{"n_layer": 8, "d_model": 576, "n_head": 9, "n_kv_head": 3, "head_dim": 64, "d_mlp": 1152, "vocab_size": 8192, "activation": "swiglu", "norm": "rmsnorm", "norm_place": "pre", "norm_eps": 1e-06, "positions": "learned", "qk_norm": false, "attn_scale": 0.125, "bias": "none", "tie_embeddings": false, "parallel_block": false, "init": "uniform", "init_std_qkv": 0.0181, "init_std_o": 0.0, "init_std_up": 0.0181, "init_std_down": 0.0, "optimizer": "soap_variant", "lr": 0.00246, "beta1": 0.95, "beta2": 0.99, "weight_decay": 0.16, "lr_head": 0.00539, "grad_clip": 0.5, "warmup_steps": 200, "schedule": "wsd", "decay_fraction": 0.812, "decay_shape": "linear", "final_lr_fraction": 0.1, "batch_tokens": [131072, 262144, 524288], "seq_len": 2048, "doc_mask": true, "train_tokens": 906800000, "steps": 3085, "dataset": "wikipedia_en"}
Each number is 128 + 24 x the weight over its row's rms, rounded and kept within 0 to 255. Layers, rows and columns count from 0. The size above them is the row's rms in percent of the matrix's.

# layer 5 MLP down (transposed), 1152x576, rms 0.0986, rows 736-802, columns 96-127
size [100  99 106  98  95  98  96 111  94 101 106 103  98 110 104  96  49  93 108 104 106  91  86  98  94 104  95 106  93 104 104  98 107  94 101 102  99  99  82 104  92  92 103 108  98 111 107 101  93 100 105 112 108 100 104 107 104  91  98  95  94  95 103  98 102 106  94]
[[174 127 152 170 191 124  93 104 117  88 134 110 169 115 119 124 122 119 116 160 106 145 103 105  88 103 143  95 128 169 135  83]
 [146 202 111 100 128 143 120 105 123 118 132 113 115 104 115 124 126 135 120 115 135 177 129 132 131 116 112 138 117 121 112 139]
 [103 128 142 132 145 149 127 109 156 132 102 135 178 168 112 146 169  98 139 154 127 160 148 144 150 176 108 127 165 101 125 124]
 [158  67 106 132 135  66 131 160 157 115 126 138 110 125 164 119 135 139 120 142  94 105 155 112 129 142 117  79 147 147 133 164]
 [111 131 143  89 140 156 120 146 103 118 149 113 105 135 141 172 153  81 135 112  96 155 113  93 126 117 137 161 109 129 174 112]
 [127 106 117 101 115 114 162 156 111 129 155 151 119 133 125 174 143 140 142 148 162 143 157 135 143  99 144 166 123 137 149  98]
 [ 94 148 152  96 145 102 114 111 160 157 157 158 132 152 157 125 173 115 121 114 170 145 125  88 162 144 144 131 167 160 112 131]
 [123 150  63 133 164 128 170 153 122 144 138 140 122 143 111 132  87 132  89 115 152 131 137 153 104 149 153 114 119  93 134 130]
 [172  96 142  80 201 113 166 147 123  92 148 106 114  93 184 103 125  93  86 117 127  75 153 169  77 122 123 111 157  71 121 148]
 [103 109  95  73  81 129  79  88  94 154  89 182 138 129 138 136 131 140 158  97 150 127 134 135 124 120 127 143 129 115 117 149]
 [108 109 141  97 109 156 125 116 122 133 125 117 130 123 119 140  85 114 109 114 109 106 168 114 119 120 145 122 103 133 177 157]
 [141 105 149  98 114  98 129 100 106 149 132 136 128 120  87 182 126  95 150 139 100 133 131 167 134 108 151  61 153 111 117 132]
 [133 125 120 140 134  94 143 135 129  59 146 116 148 117  81 122  89  57 137 148  93 105 125 110 106  97 145 139 128 122 119 127]
 [149 102 146 153 146 119 122 109  97 134 170 135 106 119 117 106 135 140 122 125 122 141 184 159 142 168 122 145 148 108 117 106]
 [100 127 142 106 158 151 141 148 119 111 162 138 144 103 131  94 153 109 124 120 163 104 131 135 138 146 113 179 177 135 126 178]
 [124 168 151 123 110  86 142 101 126 133 146  98  88 140 142 122 122 119 138 122 154 177 126 113 152 112  88 169  86  90 102 113]
 [136 111 102 105  97 128 130 112 129 157  95 115 114 114 122 129 107  96 109 159 117 118 117 135 109 165 112 172 133 116 105 111]
 [ 90 128 154 119 162 109 155 113 153 102 120 110 125 132 169 138 140 136 153 144 157 126 151 119  93 107 143 163 130 121 134 170]
 [175  83 129 110 134 150 150 101 160 128 133 135 116 112 108 138 115 116 161 160 104 166 154 195 109 102 170 130  77 116 121 115]
 [107 160 113 130 146 116 152 115  69 146 120 156 129 105 127 105 141 152 142 135 190 142 166 104 133 124 108 162 127 133 154 115]
 [139 137 152 130 128 143  97 125 104 118 138 144 145 153 105  91 122 140 131 157 110 162 134 117 187 102 152 104 123 143 172 150]
 [105 118 104 151 104 144 124 117 141 134  87 129  90 122 108 120 134 132 148 158 157 114 139 114 100 122 105 118 119 163 108 130]
 [101 123 152 142 127 139 105 158 112 123 176 110 188 128 117 106 150  98 146 110 137 134 178 155 138 140 133 149 115 114 152 115]
 [ 92 182  97 117 126 122 124 144 104 144 124 134 161 138 106 126 121 150 139 160 122 123 132 101 122 139 155 125  47  86 141 131]
 [122 130 132 113 185 141 126 120 142 114 142 136 139 111  99 127 111 123 115 153 119 125 108 142 184 117 154 113 107 127 124 142]
 [145 114 107  77 149 120 101  85  93 126 128  95 153  95  90 137 114 152 114 147 108 134  90 113 129 160 127  81 130  99 132  93]
 [104 157 137 117 108 120  95 143  82 123 152  77 132 130 127  81  94 130 170 140 108  97  89 144 150 176 123 122 160 115 161 111]
 [106 131 131 135 135 138 120 106 105 135 135 145 112 128 145 158 117 111 120 159 118 139 134 133 124 169 160 112 143 138  93 116]
 [164 153 138 157 132 196 113 170 111 162 117 146 115 110 123 110 141 109  93 125 134 173 155  78 117  99 126 110 122 107 145 143]
 [141 112 115 114 151 147 143 155 150 109  89  71 114  94 122  85  97 175 173  97 144 167 124 141 104 143 163 154 154  74  95 163]
 [114  78 147 127 176 120 159 127 136 172 138 145 132 106 154 142 143 112 131 100 152 103 126 122 145 104 146  98 137 112 130 159]
 [136 162 112 123 137 149 138 141 138 159 151  93 106 115 136 147 139 123 126 146 128 144 125 131 123  68 159 110 111 128 103 113]
 [123 122 126 143 100 144 120 156 130 133 128 136  86 109 144  95 125 134 113 154  84 167 118 130 134 124 140 117 100 133 114 118]
 [114  88 109 105  83 157 132 118 143 153 113 169 152 123 159 131 153 135 112 161 117 141 124 155 114 135 174 114  98 165 130 130]
 [143 172 109 158 129 146 140  90 136 116 150  92 152 154 101 154 161 108 131 134 127 133 150 148  87 119 123 117  85 134 151 150]
 [172 158 133 145 107 126 143 123  94 135 141 161 155 139 135 109 131 122 118 118 106 129  71 142 134 155 171 139 136 109 111 141]
 [136  97 126 147 119 109 134 146 101 171  83  82 143 114 129 126 143 179 202 127 110 113 104  95 126 183 147  95  97 156 115 135]
 [126  63 147 112 107 134  96 109 111 105 141 146 142 199 122 103 122  93 149 125  78 113 133 123 140 153 117 149 140 132 168 133]
 [140 118 132  84 154 128 110 125 163 170 119 183  73  98 161 138 140 174 141 100 152 178 111 149 121 118 112 140 231 136 101 148]
 [150 140 126 112 112 109 173 130 134 129  94 134 116 125 122  90 137 139 110 142 138 111 168 138 116 114 128 123 124 142 110  78]
 [138 140 112 141 115 139  95 180 136 131 119 104 126 120  83 122 150 122 136 129 149 117 145 135 121 129 122 134 151 109 154 140]
 [ 94 149 130 120 137 103 179 108 103 105  97 151 100 139 137 141  79 164 118 125 135 127 125 151 134 124 183 114 138 135 123 167]
 [ 97 147 142 131 180 165 152  89 161 127 115 162 155 146 130 147 130 133 146 138 132 105 125 159  85 168 139 128 120  85 146 118]
 [170 122 125 122  71 130  94  87 122 119 128 100 119 107 167 146 143 145 109 125 110 109 133 163 142 117 135 122 142 143 147 164]
 [132  91 131  93 117 148 187  84 139 135 128 152 161 163 135 123 119 134 132 149 176 109  69 116 120 114 133 100 121  98 139 170]
 [ 98 114 159  84 137 109 113 102 123 131 126 108 110 115 175 123 111 174 154 115 129 115 132 112 163 124 105 148 193  62 108 167]
 [119 156 136 133 121 156 165 140 112 137 130  91 114 129 137 159 129 107  82 125 137 112 108 129 101 155  88 128 139 108 131 153]
 [129 107 167 124 106 109 110 139 121 165  89 124 129 102 156 129  89 124 111 140 132 147 161 139 147 110 126  93 160 107 149 154]
 [135 142  93 117 156 101 133 129 123 136 105 132 150 121 124 139 132 115 153 166 111 132  93 103 145 143 135 129 133 155 126 100]
 [153 141 141 139 134 108 135 117 106 114 110 155 141 153 117 119 123 143 131 120 132 141 146 105 123 129 135 178 104 163 131 125]
 [194 130 112 122  95 141 125 103 122 171  82 172 135 167  73 148 124 143 103 146  90 161 109 123 118 130 125 158 113 144 158 144]
 [167 111 133 140 101 144 146 146 113 111 101 109 113 115 111 128 103 104 109 160 152 155 200 129 146 164 110 140 114 177 135 146]
 [141  81 144 147 136 126 112 158 116  83 121 123 159 127 127 143 190 118 113 137 145 121 162 182 135 160 121 136 160 156 117 136]
 [134 145 116 138 104  41 126 108 114 137  84 162 150 151  96 131 138  88 168 131 121 132 165 119 141 127 143 108 141 107 136 161]
 [115 137 151 143 103  70 136 137 104 124 110 173 143 146 103 122 133 129 129  76 149  88 134 136  62 128 155 112 111  91 139 141]
 [113 124 107 144 144  87 129 117 141  92 123 115 133 145 161 155  91  96 154 155 127 143  94  89 135 116 130 115 124 154 187 133]
 [150 144 148 120 124 133 129 156 116 126 132  89 123 162 135 128 124 153 206 110 130 104 140 113 145 136 130  99 197 138 134 109]
 [131 129 105  82 106 124 120  84 149 118 127 134 139 151 119 115 106 120 114 125 148 143 162 121 128 126 121 104 107 160 149  88]
 [112 102 178 117 107 101  97 142 167 128 111 142 123 181 150 125 145 147 108  98 108 199 124 108 135 130 119 105 153 130 149 114]
 [112  90 152 158 135 119  92 105 135 127 114 112 130 134 134  98 145 144 121 138 135 101 119 139 164 130  75 142  96 119 136 126]
 [156  89 142  97 144 131 102  93 148 126 177 168 102 124 134 147 140 135 127 143 160 116 110 131 142 177 126 156 118 111 103 114]
 [179 148 142  98 104 149 107 140 147 159 141 118 117 143 100 111 149 120 129  90 116 128 106 117  73 147 102 103 117  92 133 138]
 [165 143 157 105 163 102 109 110 128  86 162 140  99  66 125 157 104 149 150 145 123 145 125  63 110 150 142 125 149 129  90 147]
 [108 146 159  99 155 146  90 115 101 100 105 100 104 136 125 143 135 161 114  95 117 133 162 148 112 140 103  99 107  66 106 118]
 [138 130 177 147 134 136 138 127 105  81 134 156 157 152 130 141 151 139 121 113 140 162 138 128 138 153 124 134 139 114 106 105]
 [116 124 141 179 134 160 136 104 153 124 103 149 133 156 129 101 126 143 122  99 108 149 169 159 109 161 108 120 122 125 103 108]
 [ 75 149 151 104 116 133  94 135  90 141 130  94 125 125 122 137 120 153 118 121 142 128 129 151 139 160 197 133 132 132 143  95]]
# layer 5 MLP gate, 1152x576, rms 0.0967, rows 737-803, columns 96-127
size [ 90  99  96  98  98  92 108  96 105  97 102  92 106  94 107  79  94 112  95 102  99  93 106 104 104  94  94  92 102 101  95 100  92  89  96  97  92  97 101  90 101 117 108  88 120 111  98 104  97 101 105 103  96 106 110 105  95 100 100  94  92 105  98 101 102  98 103]
[[ 99 133 118 147 139 126 133 132 126 139 179 170  88  91 106 158 137  89 103 155 116 151  97 121 117 151 134 131 121 124 159 141]
 [121 152 109 175  71 126  70 111  70 111  96 126 130 163 131 157  93 106 175 130 159 113 132 163 120 155 143  92 102 136 134 129]
 [158 118 137 120 105 148  98 146 154  96 131 133 130 158 121 132 181 132 147 133 197 128 129  97 129  77 137 141 117 143 104 110]
 [150 128 124 108 156 123 119 109 140 133 151 172 152 131 164 136 120 118 129 140 133 160 108 115 164 139  83  97 108 121  85  94]
 [118  94 126 148 132 133  62 132 142 107 112 156  89 104 167 132 161 134 143 122  94 136 139 136 121 108 153 138 144 130 103 139]
 [150 118 176 143 132  97 130 142 137 114  89  97 101  85 139 127 139 124  62 139 107 145  88 150 142 146 176 127 194 107 138 128]
 [132 121 110 157 118 100 103  75 139 115 136 139 128  80 155  93 148 114 167 132 158 138 158 114 153 119  80 134 141 158  98  85]
 [109 156 112 145  65 194 143 150 131 134 133 135 148  96 129 140 115 140 136  99 121 102 135 165 110 131 127 155 135 106 124 143]
 [147  81 113 116 130 144 159 113 114 152 128 114 128 121 125 125 136 155 137 131  91 159 174 141 102 127  92 120 103 139 145  89]
 [123 118  99 134 110  92 122 101 141 164 166 161 116 124 136 150 115  73 108 130 129 145 153 156 168 104 145 168 166 131 135 159]
 [122 122 120 144 105 140 105 146 110 141 181 143 108 116 118 124 138 106 142 118 153 128 145 154 155 163  92 125 180 153  95 113]
 [121 129  73 122 142 142 142 118 149 143 124 147 149 113 143 146 182 110 137 115 110 122 103 115 109 119 123  84 188 145 151 144]
 [203 134 117 118 121 122 126 128  64 128 111  65  81 171 127 113 106 122 155 148 124 121 113 107 104 118 123 169 146 110 108 129]
 [105 142 177  80 121 147 148 106  67 143 135 151 126 130  93 101 117 181 105 104 110 124 127 151 140 115 135 152 128 146 133 137]
 [ 99 146 133 130 156  78 106 146 162 152 119 140 125 128 106 122 134 143 121 143 137 104 114  95 131 171 102 103 156 125 126 116]
 [145 102 110 117 153 153 117 176 142  84 158 127  72 136  89 119 112 119 106 109 136 139 114 108 105 103 114  65  93 132 145 139]
 [110 103  87 109 119 104 131 141 137 128 147 157 134 118 158 108 113 109 140 127 138 116  96 119 140 138 144 126  87 149 134 121]
 [129 124 137 109 149 149 154 157 106  77  99 123 102 127  83 113 149  93 158 101 131 162 126 120 133 126 155 123 110 128 108 129]
 [134 137 164 110 156 142 139 149 122  96 131 151 158 118 140 143 122 123 150 154 163 147 101 124 120 126  50 140  95 159 129 138]
 [125 114 146 117 133 117 161 130 134 140  81 161  90 131 107 129 103 125 175 122 106 147 137 132 106 140 118 194 109 162 144 111]
 [182 157 116 151 144 140 113 107 168  91 123 100 122 122 126 115 125 144 112  60 151 122 110 158 144 189 119 152  83 125 109 150]
 [118  97 141 116 124 133 123 123 117  60 157 134  86  96 112 131 133 146 112  85 127 107 106  98 144 123 130 153 118 102 116 102]
 [142 157 116  82  93  81 134 139  97 140 143 112  97 158 118 167 122 107 135 133 113 140 169 125 110 148 126 113 181 113 146 141]
 [117 119 112 124 118 127 122 143 115 161 133 102  80 134 168 168  97 140 116  71 160 170 159 120 143 135  87 108 102 121 158 136]
 [131  84 112 150  65 132  98 143 145 110 109  87 153 126 153 143 121  79 127 165 121 173 118 189 187 169 145 118 131 136 174 131]
 [138 139 129 138  82 109 160 142 131 127 152 126 111 155 133  95 109 138 185 107 146 127 127 163  88 103 138 134 161 136 166 116]
 [111 126 152 139 111 129 121 113 143 149 124 125 160 110 157  85 155 136 161 136 154 106 155  78 152 125 119 116 138 155  99 119]
 [153 109  96  99 157  80 120  89 138  91 164 146 131 117 129 102 122 149 119 106 128 123 152 184 177 142 181 106 124 157 125  88]
 [111  81 119  94 123 100 136 139 117  79 154 121 135 143 148 134  99 149  97 106 124 123 122 131 136 136 120  95 120 139 138 115]
 [152 163 147 127 158 102 138 146 158 168  88 114 150 128  97 127 109 130 140  87 115 101 119 133 143 136 120 133 178 114 120 116]
 [132  94 133 181  89 141 129 128 111 141 125 147 124 118 105 106 119 120 135 144  93 105  84 145 120 132 120 184 136  93 107 162]
 [106 187 131  81 137 114 115 106 127 114 133 111 135 128 186 142 105 142 110 129 152 100 149 166 146 100 112 145 107 131 114 153]
 [129 116 151 130 135 103 122  92 142 129 119 139 139 154 130 125 133 138 111 158 107 167  99 133 113 125 111  83 173 154  94 126]
 [124 138 100 119 129 101 164 126  85 112 115 113 136  99 104 119 139  95 104 161 140 145 144 108 150 167 141 116 150 144 137 174]
 [134 126 120 157 128 106 160 120 136 127 165 116 176 104 130 116  94 107 173  95 124 135 100 158 161 136 148 113 122 105 128  87]
 [113  89 147 154 101 173 153 148 122 131 154 116 154 122 118 152 167 153 144 120 134 139 103  69 107 119 144 174 125 188 128 146]
 [148 153 105 100 143 121 124 136  90 103 141 128  93 123 135 144 128  89 126 124  87 154  83 126 116 140 101 138 106 176 167 143]
 [109 133 111 162 105 124 116 104  94 149 105 112 102 142 141 120  96  87  72 152 126 143 105 142  87 146 101  92 117 146 108 141]
 [133 126 145 120 107 134 109 124  93 167 152  97 131 108 114 113 107 157 139 136 177 167 147 141 103 120 109 145 119 129 112  96]
 [114 119 144 119  93 166 139  87 110 123 107 212 119 135 129 102 129 125 120 120  97 153 118 106 111 132 165 146 125 116 134 129]
 [127 148 172 126 142 105 162 121 114 115 180 102 115 139 126 116 115 118 149 127 127 110 115 152 171 126 157 120 154 125 154 159]
 [161 141 137 116 115  91  95 137 100 123  91 164 118 118 117 124 129 125 172 146 124 135 143 163 135 135 127 124 150  90 119 112]
 [111 134 112  94  89  99 131 110  95 134 145 159 127  95 130 103 182 107 102 137 171 115  98 139  72 109  70 109 134 147 138 115]
 [109  74 116  94 154 120  99 110 103 106  99  93 125 192 102 146 106 157 128 126 170 124 127 115 145 113 140 120  92 126 111  90]
 [225 133 121 104 145 137 130 131 142 139 103 141 131 148 130 101 109 126 119 141 131 125  82 127 145 144 114 141  99 157  98 119]
 [129 138 102  94 115 110  94 134 122 109  94 164 156 184 125 146 116 136 149 140 147 116 109 142 115 142 146 119  98 136 140 122]
 [ 98 119  78 137  91 122 115 113 107 180 130 121 108 110 132 105 141 147 115 137 152 143  92 110 153 128 134 156 103 125 122 118]
 [131 133 177 167 125 138 101 105 122 158 103  89  88 121 157 136 159 136 129  93  91 130  95 106 137 120 117 122  90 147 122 127]
 [161 133 130 144 149 143 111  96  96 150 126 180 148 112 137 147 121 114 149 157  98 138 153 128  95 120 109 164 146  74 144 132]
 [128 149  83  87 144 110 155 133 137 128 109 103 145 135 166 147 123 105 120 101 119  90 128 150 102 133 112 113  96 157 108 146]
 [113 125 141 103 129 105 125 141 125 161 127 118 145 140 138 102  78 140 114 127 155 141 157  74 121 144 126 113 117 148 132 116]
 [160 136 145 116 184 123 172  93  86 136 137 145 101 149 155 136 216 142 116  98 131  98 149 136 160 150 144  90 122 122 118 108]
 [165 168 118 141  82 127  76 154 126 164 125 191 118 144 118 117 149 154 129 138  93 143 102 123 134 144 131 104 154 133 139 156]
 [142 114 142 156 102 191  82 126 174 112 173 123 145 144 141 103 159 117 160 160 124 138 162 128 153 139 151 104 139 152 154 136]
 [111 108 147 123 105 118 121 110 126 122 197 124 182 131 152  93 130 172 113 114 121 173 140 108  95 114 117 143 133 138 130 154]
 [150 138 178 130 106 151 142 110  74 140 119 109 123 136 124 158 140 119 164 118  93 138 106 136 147 100 100 113 153 114 125 138]
 [151 132 150 124 130 156 133 133 139 173 118 133 145 148 151 116 104 125 129 161 132 151 131 152 163 146  95 122 118  73 115 137]
 [125 121 145 107 142 122 136  69 109 111 101 113 165 119 113 102 168 159 140 120 137 126 126 140 130 162 156 164 145  80 102 146]
 [ 91  89 149 143  94 159 123 121 136 116 101 125 119 111 137 104 131 123 124 139 164 116 118  96 126 122 170 157 132 123 141 121]
 [ 78 139 151 164  86 128 135 126  97 147 124 161  77 141 139 121 148 159 150  86 112  79 152 128 113  98 114 165  97 105 128 150]
 [ 90 113 139 126 158 128 146 133  83 129 132 152 106 127 126 138 124 138 133 135  98 128 113 169 108 123 118 120 147 128 103 131]
 [ 88  80 127 120 131 154 146 120 127  91 125 174 124 125 138 103 134  90 167 144 160  86 141 104 154 134 127 135 165 149  86 183]
 [185 123 152 126 159 110  93 123  85 124 123 111 130 104 141 109 138 152 123 156 145 115 164 150 115 118 137 196 134 127 138 128]
 [110 128 177 122 109 133 146 145 141 168  87 154 107 113 101 127 170 113 179 108 133 129 150  95 100 145 106 114 117 110 106  80]
 [189 147 138 114 101 122 105 114 145 116 132 117 137 177 104  92  99 136  71 138 146 155 141 133 152 143 125 134 166 140  93 116]
 [100 121 116  74 129 139 123 130  94 112 122  88 161 127 148 155 131 178 135 170 110 100 143 118 151 157 162 104 101 115 136 112]
 [102 151 112 112 100 119  94 151 104 150 133 148 119 155 124 142 132 117 102 101 135 156 138 167  64 131  99 180 136 146 102 151]]
# layer 5 MLP up, 1152x576, rms 0.104, rows 737-802, columns 96-127
size [ 92 101  95  95  94  92 114  89 106  95 100  98 109  96 117  86  95 106 102 102  98  94 111 107 105  98  99  94  99  94  92  99  94  94  94  96  88  97 106  94 112 122 104  95 123 107  99 104 103  99 113 114  98 103 100  95  95 100  87  91  94 105  99  96 109  97]
[[133 139 131 126 132 137 113 144 154 140 120 119  96  79 147 137 140 143  98 154  98 135 122 110 146 102 144  87 107 149 127  98]
 [164 100 127 160 141 168 180 106 132 100 134 142 144  82 117 137 123 122  86 114  95 142  90 125 118 131 132  85 100 112 130 102]
 [151 114 124 137 142 152 118 169 149  81 137 134 144 129 105 128 145 115 115 117 106 118 104 112 129 125 124 137 103 151  86 118]
 [ 99 169  99 143 137 159 100 143 110 131 124 161 141 143 168 154 109 124 141 140 154 149 149 152 105 168 159 116 145 113 138 126]
 [106 138 142 117 117 126 118 109 113 158 126 122 177 125 139 135 103 191 141 104 157 110 103 126 126 122 133 144 101 117 139 146]
 [158 107 156  76 103 135 162  99 113  97  74 130 154 137 102  93 130 118 159  99  69 125 173 138 107  58 110 159 132 112 129 149]
 [158 105 147 157 105 134 152  98 112 130 167 140 124 107 149 155 113 143 108 105 109 132 129 149 105 152 115 115 170 102 137 149]
 [ 82  97  86 189  84 123  89 121 127 100 142 125 107 154 103 141 150 138  83 140 113 145  84 119 169 125 138 161 119 153 132 157]
 [122 117 130 142 123 117 141 122 141 159 145 102 135 157  82 127 104  96 132 185  97 145 110 135 148 180  96  99 171 144 129 113]
 [138 145  74 175 115 132 129 108 111 132 174 152 110  99  81 156 144 103 164 129 138 138 129 153 131  93 143 140 111 149 114 125]
 [150 174  98 116 123 157 110 106  82 144  99 124 119 136 132  83 145 167 138 112 104 105 126 149 116 124 179 142 139 140 117 107]
 [152 164  81 124  93 136 105 140 160 129 131 169 121 164 114 107 138 148 129 148  99 130 109 122 114 158  96 152 127  93 154 138]
 [154 106  93 128 117  85  75 174 157 133 106 125 179 103 133 107 146 151 136 110 142 154 120 106  69 100 118 112 101 107 132 136]
 [127 142 143 146 125 101 126 121 193 150 131 124 114 103 135 103 122 138 153 178 132 131 155 143 167 121 162 139  89 126 114 128]
 [116  65 161 113 132 179 135 122 142  98 137 144 149 107 137 103 150 134 118 145 151 154 117 154 131  98 128 104  86 109 148  98]
 [159 143 147 147 102 138 126 107 150 110 121 164 117 147 132 136 132 124  82 102 164 123 142 126  96 109 104 128 120 153 138 173]
 [115 133 132 178 112 131 178 111 114 169 132 110 133 134 105 104 138 124 154 137 107 138 169 194 109 153 176  79 161 126 117  63]
 [134 149 140 113 170 132 114  90 121 152 109 101 102 141 145 111 154 109 157 149 121  97 121 161 150 135 140 118 153 123 106 107]
 [153 119 148 120 138 136  84 147 111 142 141 115 142 134 109 119 156 136 122 153 113  79 106 144 125 119 131 135 163 134 126 129]
 [114 115 120 143 121 106 114 132 115 148 180 144 109 132 157  89 101 143 101 115 146 107 138 140 136 156 138 109 147 113 116 105]
 [137 129 134 134 113 151 124  93 101 138 114 142 141 126  97 146 116 112 129 114 106 140 145 133 105 128 148 128 128 136 119 158]
 [129 152  85 145 133 109 142 118 173 110 120 118 158 165 135 138 134 159 126 130 164 129 119 142 163 151  95 105 142 164 111 159]
 [112 166 120  84 142 127 126 169 146 181 140  97 106 131  61 121  85 120 104 115 122 155 168 150 100 122  83 160 116 137 125 114]
 [138 147 111 111 155 123 128 143 118 131 102 154 113 163 136 114 113 100 117 173 109 130 109 125 142 143 129 131 125 183  88 152]
 [129 119 120 108 118  68 120 100 115 139  88  47 103 102 122 150 154 164 162 150  89  77 172 125 141 150  97 180 141 152 125 106]
 [125 159 124 107 106 120 104 122 148 110  91 113 165 139 185 129 167 138 122 190 131 175  98 154  94 117 163 129 127 121 140 135]
 [133 106 142 158 133 125 115 117  99 113 120 110 134 123 101 134 115 112 127 150  91 164 109 139 106  90 161 148  94 112 128 194]
 [102 139 135 127 154 125 113 116 139 117 112 118 165 132 148 164 103 138 144 137 173 118 124 167 126 132 140 133 110 150 149  93]
 [116 111 146 161  97 134 123 113 117 107 142 152 133 138 103 148 150 140 156 125  74 124  82  52 103 131  97 134 142 133 121 102]
 [153 124 158 102 134 165 101 155 137 106 123 146 129 105 134 134 100 115  98 135 118 118 138 103  98 142 125 144 104 129  80 162]
 [118  92 133 124 127 129 139 121 109 118 122 164 150 138 122 121 119 154 109 113  92 136  85 141 105 111 131 169 162 117 138 126]
 [133 166 147 101 171 130 130 180 110 133  97 102 160 147 144 123 140  72 127 142 134 137 140 121 189  80 145 150 101 128 119 169]
 [150 122 139 171 170 122 149 114 115 141 139 117 104 150 115  91  85  91 144 106 108 174 130 151 147 191 102  85 164  97 149 100]
 [158 115 162 140  95 116 157 135 148 103 125 126 153 150 107 128 128 146 116 125  92 119 133 126 103 119 143 153 127 108 134 140]
 [103 125 141 137 127 122 152 143 183  84 139 122 186 103 109 158  77 110 136 139 110 105 128 118 112 128 108 170 117 147 136 114]
 [130  95 140 126 150 120  98 145 122 126 127 134 114  57 109 134  81  96 118 187 144 116 123 126  93  76 111 126 136 133 137 164]
 [ 91 143 102 143 107  62 160 125 129 155 128 133 167 102 152  86 106 102 165  77 146 127 138 114 137 126  90 165 164 108 101 116]
 [137 116 135 161 123 170 122 142 106  86 167 120 169 119 120 145 118  79 109 122 124 109 146 159 154  93 178 102 100 104 154 140]
 [114  89 127 141 129 126 120 100  99 164 134 117 113 126 147 108 129 125 108 125 132 114 148 162 126 111 110 159 150 117 121  82]
 [127  79 110 114 176 145 123  88 133 172  79 170  96 116 130 134 154 113  79 167 106 109 141 136 149 139 126 176 100 123 140 104]
 [118 101 138 121 122 137 133 149 119 124 137 112  81 157 100 114 137 124 128 108  97 126 176 104 130 157 130 119 144 131 145 109]
 [160 127  81 134 135  64 133 166 142 111 144 110 168 119 124 126 124 111 143 117  88 141 152 120 181 122 114 125 102 123 111 136]
 [128  82 109  87 120 139 143 122 126 119  88 135 151  98 141 107 127 138 111 155 156 121 122 163 155 154 119 117 122 115  65  93]
 [143 154 114 139 134 115 122 157 131 116 128 135 103 130 145 128 127  75 105 140 102 138 141 145 159 118  79 101 127 152 127 147]
 [178 129 109 102 103 126 125 116  97 149 150  90 152 170 142 130  59 114 132 143 154 128  88 126 148 116 140 139  82 177 114 115]
 [100 101 126 133  95  98 131 146 153 149 170 160 116 146 140 115 157 115 126 166 147 121 122 145 125 105 131 120 132 130 134 116]
 [116 149 144 137 149 114 125 128 116 100 148 117 166 149 156 138 154 114 147 131 118 139 123 105 163  88 123 129 128 124 122 128]
 [142 112 153 133 134 124 112 121 107 114 128 120 106 145 109 128 165 148 157  97  99 126 126 131 170  80  90 154 120 129 147 118]
 [115 133 107 167 124 143 163 144 124 128 152 184 171 130 170 158 102 148 140 141 164 162 151 150 114 133 135 137 136 122 177 211]
 [141 133 135 115 119  95  98 123 125 152 124 141 156 127 106 121 165 142 143 127 114 144 153 120  77 119  77 152 146  93 130 122]
 [130 149 139  63 124 142 122 163 128  86 117 124 143 132 101 174 122 139 156 144 147 172 118 105 138 140 130 157 147  87 150 119]
 [124 132 144 112 135 120 157 162 158 139 138 180  91  86 142 146 160 102 119 122 116  92 101 143 139 143 136 104 104 148  82 139]
 [112 145 122 140 132 131 106 119 126  98 144 175 136 140 161 122 161 134 154  91 130 107 110  70 125 125 133 118 109 145 109 111]
 [140 155  97 141 145 102 141 144 115 135 171  81 104 131 155 160 115 123 114 113 119 144 123 146 126 111 129 131  89  65 116 147]
 [ 98 164 136 136  97 144 120  90 102 144 100 128 141 160 149 156 165 131 130 141 144 134 124 123  90 134 101 146 132 102 128 150]
 [146 157 125 146 103  86  89  90 121 171 110 133 155 151 106 124 160 179 135 137 130 137 142 149 143 151 132 105 116 113 114 147]
 [107 118 106 158 127 157 108 152  98 176 105  88 150 163 137 134 169 141 115 131 151 135 138 148 118 106 121 152 140 123 128 110]
 [ 91 163 114 159 148 130 124 129 103 119 110 103 166  89 107 157 159 104 121 142 140 106 136  95 121 137 143 111 107 148 174 138]
 [154 145 114 123 151 101 106 161 106 121 113 155 117 125  95 152 104 113 146  88  85  94 170 142 104 125 173 139 135 101 141 116]
 [129 120 135 172 132 134  98 112 144 143 146 140 169 136 131  90 159 123 140 133 129 138 120 163 104 150 133 159 140 152 143 152]
 [128 181  98 124 148 141 133 144 166  83 138 104 185 152 101 152 168 129 128  98 166 112 112 100 131 131 119 152 105 146 137  84]
 [105 125  95 153 131 136 128 100 147 111 134 122  90 182 145 132 123  82 104 110 149 121 117 135 166 131  96 123 122 135 132 100]
 [128 136 111  99  88 122 136 178 103 134 121 147 151 137 165 118  98  87  81 140 110 158 131  94 103 132 106 134 132 130 138 148]
 [124 133 133 124 169 121 146 135 171  70 158 107 118 120 132 131 129 150 148 139 139 143 106 102 109 139 174 116  97 124 162 146]
 [156 159  91 104 150 135 131 116  97 141  99 131 162 134 109 124 192 118 145 120 121 103  82 120 126 134 125 119  77 124 133 115]
 [133 150 161 174 148 163 142 118 118 106 137 152 104 129 137 101 202 149 106 159  92 126 137 122 138 129 110  77 142 131 136 198]]